{"n_layer": 8, "head_dim": 64, "d_mlp": 768, "vocab_size": 8192, "rope_base": 10000.0, "parallel_block": false, "init_std_o": 0.0137, "lr": 0.00486, "beta1": 0.93, "warmup_steps": 50, "decay_fraction": 0.758, "batch_tokens": [16384, 32768, 65536, 131072], "dataset": "wikipedia_en"}
Each number is 200 + 30 x the weight over its row's rms, rounded and kept within 0 to 999. Layers, rows and columns count from 0. The size before them is the row's rms in percent of the matrix's.

# layer 2 MLP down, 192x768, rms 0.0416, rows 0-99, columns 640-671
099,184,217,183,155,166,255,218,241,235,202,194,173,166,283,203,175,240,201,205,195,202,194,202,244,198,210,159,205,195,207,202,138
095,287,207,235,170,176,181,207,218,196,198,188,210,177,232,236,215,178,217,203,183,267,220,180,198,160,207,276,188,199,185,174,191
105,204,225,188,249,183,247,226,239,231,191,213,207,231,158,202,257,181,279,222,203,209,136,178,188,192,241,199,196,127,125,239,222
094,132,159,224,182,195,202,205,196,196,176,278,202,209,231,218,208,219,244,205,227,213,211,195,184,165,218,211,275,146,176,214,191
108,189,203,198,190,227,169,184,251,222,233,219,156,194,204,205,201,205,188,200,227,178,269,237,185,179,194,251,187,228,245,223,191
098,196,172,209,214,189,205,176,211,198,215,183,229,225,259,137,224,216,191,171,168,163,140,165,182,214,208,161,211,197,271,184,177
103,143,185,211,234,224,192,142,208,193,295,208,219,220,164,192,205,167,171,180,214,196,193,188,157,190,210,194,218,113,205,200,205
108,253,198,215,153,187,169,175,219,203,246,197,188,181,178,249,200,180,286,226,172,171,203,199,187,207,186,221,224,199,239,185,200
105,248,233,206,187,191,156,259,175,158,245,145,258,186,224,214,209,242,170,210,209,160,187,205,207,225,200,188,219,249,291,166,200
101,211,158,209,209,209,207,181,210,241,198,193,148,220,164,229,209,178,226,149,198,193,203,183,194,205,185,197,207,216,221,200,188
095,234,185,172,153,164,211,250,213,163,244,209,171,162,225,203,178,212,177,172,204,184,203,188,209,205,227,175,175,160,153,196,214
105,244,234,192,188,204,242,199,181,198,213,213,191,213,197,181,193,185,206,205,295,236,126,214,215,146,223,218,195,222,212,222,184
104,196,196,157,181,209,149,210,212,218,205,202,162,197,212,216,218,202,170,206,201,179,196,186,214,187,201,217,221,147,186,212,206
096,182,228,183,163,250,156,183,180,229,200,244,193,175,214,165,216,180,164,192,220,154,201,138,241,212,225,227,196,175,215,204,219
103,158,177,191,209,195,207,214,200,217,121,180,172,217,235,208,177,195,227,221,207,205,179,216,213,174,214,204,219,195,198,245,222
102,210,217,236,252,230,200,185,200,230,225,234,200,156,172,136,230,174,186,221,216,194,214,213,151,200,230,197,203,176,214,227,250
101,171,190,187,241,178,164,156,288,235,176,164,218,172,207,255,225,229,270,121,255,181,159,193,147,209,175,240,217,213,196,190,195
094,130,155,261,222,214,158,178,179,242,128,201,187,173,180,244,173,216,168,195,199,184,168,191,188,192,156,229,200,247,228,233,149
099,209,211,160,208,281,256,275,236,190,149,191,198,186,207,214,178,220,202,215,193,158,199,167,178,231,181,216,235,200,216,148,215
094,177,186,192,133,153,182,229,197,169,199,260,199,216,208,210,188,212,157,221,213,241,189,179,168,184,195,185,161,195,189,147,169
097,249,162,191,205,241,238,169,199,168,169,233,235,174,232,165,193,184,229,216,225,166,141,189,218,162,225,205,176,176,173,241,203
091,158,220,182,222,211,227,269,226,197,193,199,174,244,207,203,228,188,256,228,191,191,241,166,177,232,266,204,182,217,235,205,192
099,159,216,235,251,213,224,182,239,163,237,161,242,229,225,193,190,167,183,227,230,206,187,202,188,258,187,197,213,217,239,222,250
099,222,191,211,205,238,159,212,166,176,154,254,201,218,231,222,172,223,175,167,202,217,202,203,259,189,223,202,241,191,192,226,248
099,211,196,193,177,198,188,203,151,212,145,119,174,185,193,216,190,173,186,191,171,210,220,231,172,142,190,200,191,156,206,178,227
101,162,164,216,161,238,192,116,180,188,192,138,188,169,240,193,180,188,190,193,203,190,199,205,141,246,163,163,249,241,235,185,143
093,190,194,239,143,162,213,173,251,238,224,178,211,199,200,204,240,203,192,201,210,156,194,237,191,228,214,213,224,100,183,194,174
097,220,205,190,170,207,253,144,179,222,246,187,165,181,178,217,172,188,199,212,194,236,194,163,224,178,161,178,177,192,144,244,176
099,161,243,230,185,289,195,266,199,201,246,193,198,202,200,179,197,204,159,199,180,212,175,213,186,245,227,176,142,209,246,210,211
097,223,161,226,193,190,195,201,196,180,198,174,201,201,274,221,190,216,228,204,164,209,162,208,145,196,227,196,122,246,237,168,203
095,157,155,228,186,218,251,210,146,232,167,187,203,231,101,238,233,171,236,191,152,226,240,242,169,238,197,175,235,198,209,156,216
102,170,249,218,199,212,209,185,238,202,237,194,201,256,166,185,166,189,194,252,205,272,175,202,182,189,263,189,132,214,202,195,214
114,259,237,215,208,183,190,212,158,173,265,173,200,210,165,165,178,233,189,221,194,232,214,216,260,158,231,224,202,184,160,219,178
100,243,156,227,205,225,199,139,216,182,147,171,181,169,172,198,194,225,277,198,139,201,210,211,237,181,197,239,211,147,206,165,198
097,250,191,188,155,215,179,191,230,198,177,178,268,188,195,156,216,182,191,199,214,235,251,194,176,211,218,250,254,223,219,240,203
109,154,227,205,176,222,222,187,234,208,203,235,227,253,205,198,157,196,174,210,189,216,209,195,183,181,163,238,205,220,197,155,192
138,200,167,207,209,182,209,233,219,190,199,210,194,203,136,205,202,176,211,222,265,220,210,233,188,257,215,206,203,176,212,223,205
099,207,208,195,214,198,247,232,269,225,204,143,248,217,220,185,188,162,177,257,214,222,195,206,175,187,188,200,154,200,223,190,216
101,199,167,216,216,197,169,201,254,171,108,183,213,167,199,184,196,159,214,238,204,188,225,193,157,226,233,203,236,184,196,178,216
097,142,249,214,185,195,205,167,238,126,164,227,233,148,199,206,180,171,227,130,220,180,169,165,239,219,215,203,167,158,184,226,219
098,145,156,146,208,194,195,185,200,216,225,243,184,174,222,169,180,131,220,221,184,223,169,254,225,259,199,203,215,167,231,190,197
098,220,189,173,199,167,125,130,140,145,195,177,214,184,226,217,190,228,215,185,147,237,203,175,210,181,206,201,187,272,205,175,197
100,230,193,167,171,222,207,270,232,203,244,175,187,221,192,194,193,194,188,154,159,207,172,227,219,197,280,180,204,193,236,211,281
097,174,209,169,241,165,174,208,209,143,224,193,228,207,168,196,195,214,185,189,200,178,221,255,157,219,225,243,244,157,175,189,175
097,192,203,183,222,207,224,197,171,233,188,185,173,224,196,150,207,168,209,156,226,195,159,208,189,169,207,186,188,212,277,192,224
098,227,185,185,212,167,272,231,230,165,197,279,240,229,259,202,223,211,162,170,214,190,198,235,231,218,196,192,233,229,132,191,217
102,190,237,214,204,231,216,180,141,195,191,219,143,152,165,216,241,188,219,228,228,178,257,191,199,184,221,197,198,261,187,210,196
104,215,187,197,272,250,188,197,256,251,184,237,172,266,192,213,173,259,237,156,234,196,198,199,211,174,208,141,154,181,177,178,201
107,212,209,209,224,215,197,209,216,185,156,166,247,267,214,113,255,150,237,184,192,150,261,188,167,235,202,168,178,128,162,165,179
092,215,249,204,213,182,167,181,174,269,189,242,193,284,182,187,218,221,206,200,238,235,191,167,236,251,173,214,192,209,170,174,225
096,204,180,207,249,197,150,196,152,229,179,208,179,201,220,212,239,209,228,213,157,220,146,177,159,222,209,182,219,167,147,183,227
112,180,179,172,226,189,152,209,225,202,220,193,191,225,276,175,195,195,150,286,219,269,208,210,130,193,212,222,188,216,221,235,140
096,186,163,202,170,222,188,222,196,217,207,187,145,153,189,220,224,195,113,200,192,201,172,161,138,228,204,162,186,245,135,181,197
097,224,239,227,201,174,262,233,168,214,193,211,167,212,210,210,217,193,295,188,219,203,236,181,211,158,233,183,203,184,219,239,154
091,235,237,173,216,180,186,183,181,207,190,145,153,206,197,169,200,225,175,171,236,231,166,192,131,123,189,212,201,183,171,210,212
105,201,230,205,140,220,178,207,215,225,235,201,189,207,178,232,261,214,217,220,207,165,236,211,190,175,176,232,202,210,204,202,218
092,108,209,198,169,201,219,228,202,195,212,146,208,256,170,235,160,151,178,168,221,205,258,172,213,220,202,277,162,260,235,186,192
098,212,196,221,215,197,220,184,196,211,155,216,175,238,166,178,202,198,216,186,217,149,187,225,173,271,148,114,138,140,198,218,232
100,177,205,247,216,192,172,198,149,171,178,225,226,215,215,213,293,201,165,176,204,166,191,183,197,251,230,228,169,235,202,208,233
102,164,173,191,191,134,207,237,168,204,189,225,187,147,170,209,181,250,167,196,206,212,243,184,195,176,260,154,190,228,229,184,208
111,181,221,235,225,262,182,157,172,185,160,203,198,156,142,220,227,207,187,241,220,234,215,194,218,199,195,180,248,226,221,203,215
097,201,194,186,257,130,207,152,282,218,234,193,234,202,109,196,236,183,176,201,170,258,181,180,171,215,175,207,132,202,206,170,193
100,166,221,177,209,192,209,208,205,176,247,210,180,196,181,182,214,163,157,177,203,213,176,230,191,185,211,196,211,156,199,226,199
099,183,226,237,225,231,194,226,193,196,245,231,226,214,194,188,238,201,171,172,213,185,209,197,256,209,153,196,232,184,209,168,180
099,247,221,266,231,164,204,237,218,192,223,200,246,172,217,224,256,222,220,184,195,268,203,208,209,216,203,191,213,133,175,180,191
091,152,229,200,192,159,243,211,159,192,188,216,243,149,188,216,211,161,216,219,150,240,230,220,195,192,201,199,128,231,180,202,192
097,208,188,198,212,201,216,198,254,213,199,218,168,216,188,178,171,266,250,222,218,195,179,211,249,165,143,223,185,165,200,234,181
097,211,184,232,211,170,221,185,228,214,202,223,246,210,193,189,231,212,237,240,225,207,225,188,217,196,226,204,120,209,210,218,189
098,201,238,180,229,213,176,226,192,256,165,210,215,215,209,216,196,191,226,162,275,241,239,191,173,204,144,190,267,177,222,145,204
103,197,184,192,184,215,173,191,167,201,192,212,238,173,224,175,201,165,178,196,164,224,197,198,201,184,148,184,226,226,200,168,160
100,182,179,215,255,175,177,192,166,209,244,226,203,189,241,213,247,202,183,240,215,199,224,263,190,176,194,217,177,213,211,149,207
106,272,197,178,191,238,217,220,200,136,183,164,208,175,201,225,157,212,247,170,198,205,224,258,187,220,204,143,186,202,159,255,175
100,231,189,209,198,193,243,203,220,252,190,231,157,232,218,246,238,169,198,167,192,207,196,185,207,196,225,190,220,169,143,229,174
096,230,192,186,157,215,190,192,163,239,234,293,189,202,245,203,231,240,257,203,184,192,192,200,204,177,258,217,203,177,175,208,249
093,210,175,225,208,177,252,201,184,180,217,176,248,176,182,205,207,192,231,193,236,174,197,248,215,178,182,203,189,255,180,206,262
100,209,227,215,251,243,275,213,214,185,256,225,203,216,218,212,194,168,199,170,231,185,208,167,258,201,189,145,175,246,163,177,200
092,204,197,192,216,242,210,205,211,234,217,227,203,227,175,136,220,246,193,218,254,232,243,164,196,179,165,220,250,244,192,192,224
119,194,244,241,183,132,152,214,201,199,221,221,175,166,200,209,136,227,241,211,169,206,201,209,174,197,207,148,185,212,223,236,195
094,222,252,219,223,189,164,183,184,182,268,263,246,227,212,167,226,230,168,218,234,175,133,188,189,155,143,229,195,174,188,180,197
102,166,152,209,228,213,207,173,179,149,207,210,173,155,234,233,200,178,162,193,217,250,149,160,185,224,203,168,128,219,185,254,196
100,189,180,210,220,171,193,229,185,255,193,238,196,189,240,209,267,154,216,184,189,201,200,187,200,223,219,236,154,186,217,182,257
097,182,250,164,259,208,175,160,201,207,203,212,181,199,192,167,165,235,188,159,226,209,193,216,209,140,224,231,213,200,175,202,251
099,156,214,213,232,192,263,246,250,189,160,165,234,204,165,242,101,160,197,184,215,158,195,210,242,257,236,200,220,207,203,203,230
108,156,174,198,233,132,163,243,169,224,258,179,218,166,198,194,173,196,195,193,209,170,217,174,231,214,214,209,120,218,258,260,256
096,213,221,163,184,255,214,241,196,196,176,167,168,194,145,161,176,197,217,197,215,146,178,185,208,177,246,217,163,186,258,240,168
095,157,225,174,175,227,249,229,179,221,218,228,172,168,254,157,178,190,220,177,207,190,219,219,200,180,162,235,160,184,200,176,144
101,284,213,195,223,221,255,172,185,243,228,160,218,134,161,167,230,166,178,238,215,224,205,224,215,180,228,202,152,193,187,183,232
098,184,175,163,210,227,230,202,154,222,186,174,241,235,232,181,224,194,230,186,165,164,225,226,196,193,234,217,158,168,194,222,164
096,174,244,204,150,160,175,185,231,202,175,172,164,164,151,201,206,214,220,232,240,173,209,211,199,217,189,207,219,201,190,134,233
103,219,202,178,135,268,199,246,232,241,223,176,154,187,151,192,175,233,265,176,186,226,208,259,194,156,139,244,264,162,169,154,241
092,227,148,211,264,198,215,227,171,178,226,158,174,176,100,197,183,219,224,276,170,216,178,184,168,190,209,214,175,187,206,221,219
098,179,192,254,179,172,187,181,179,142,112,225,185,234,182,239,184,240,190,161,198,180,190,210,260,177,212,206,221,204,178,202,191
095,235,202,217,219,187,202,135,189,232,191,170,161,194,261,259,184,179,223,201,167,183,227,204,180,171,174,199,161,224,181,175,202
100,227,219,204,183,218,248,229,170,211,193,179,187,149,215,163,162,279,185,219,203,197,203,207,173,174,192,163,196,167,190,205,217
102,203,241,186,213,197,200,157,163,247,187,228,117,199,181,199,257,211,158,199,178,185,183,189,194,174,126,185,165,197,162,238,257
098,238,273,220,244,211,261,180,175,241,211,151,201,252,204,204,222,172,201,204,215,177,216,222,213,174,184,223,280,239,254,195,207
102,214,151,189,205,228,206,221,224,216,275,217,207,214,258,209,157,237,158,201,215,243,168,245,202,201,201,210,169,176,166,235,223
099,271,164,236,218,205,164,177,200,183,240,150,211,196,213,172,196,190,217,234,200,154,220,237,234,209,197,219,176,207,184,190,137
111,249,234,205,207,170,188,181,201,182,220,223,210,227,205,201,178,230,176,233,158,166,177,253,229,122,241,186,200,216,219,215,257
099,207,201,236,239,237,217,233,199,119,215,169,251,261,188,185,185,237,168,176,198,201,240,203,181,177,165,201,166,202,180,245,207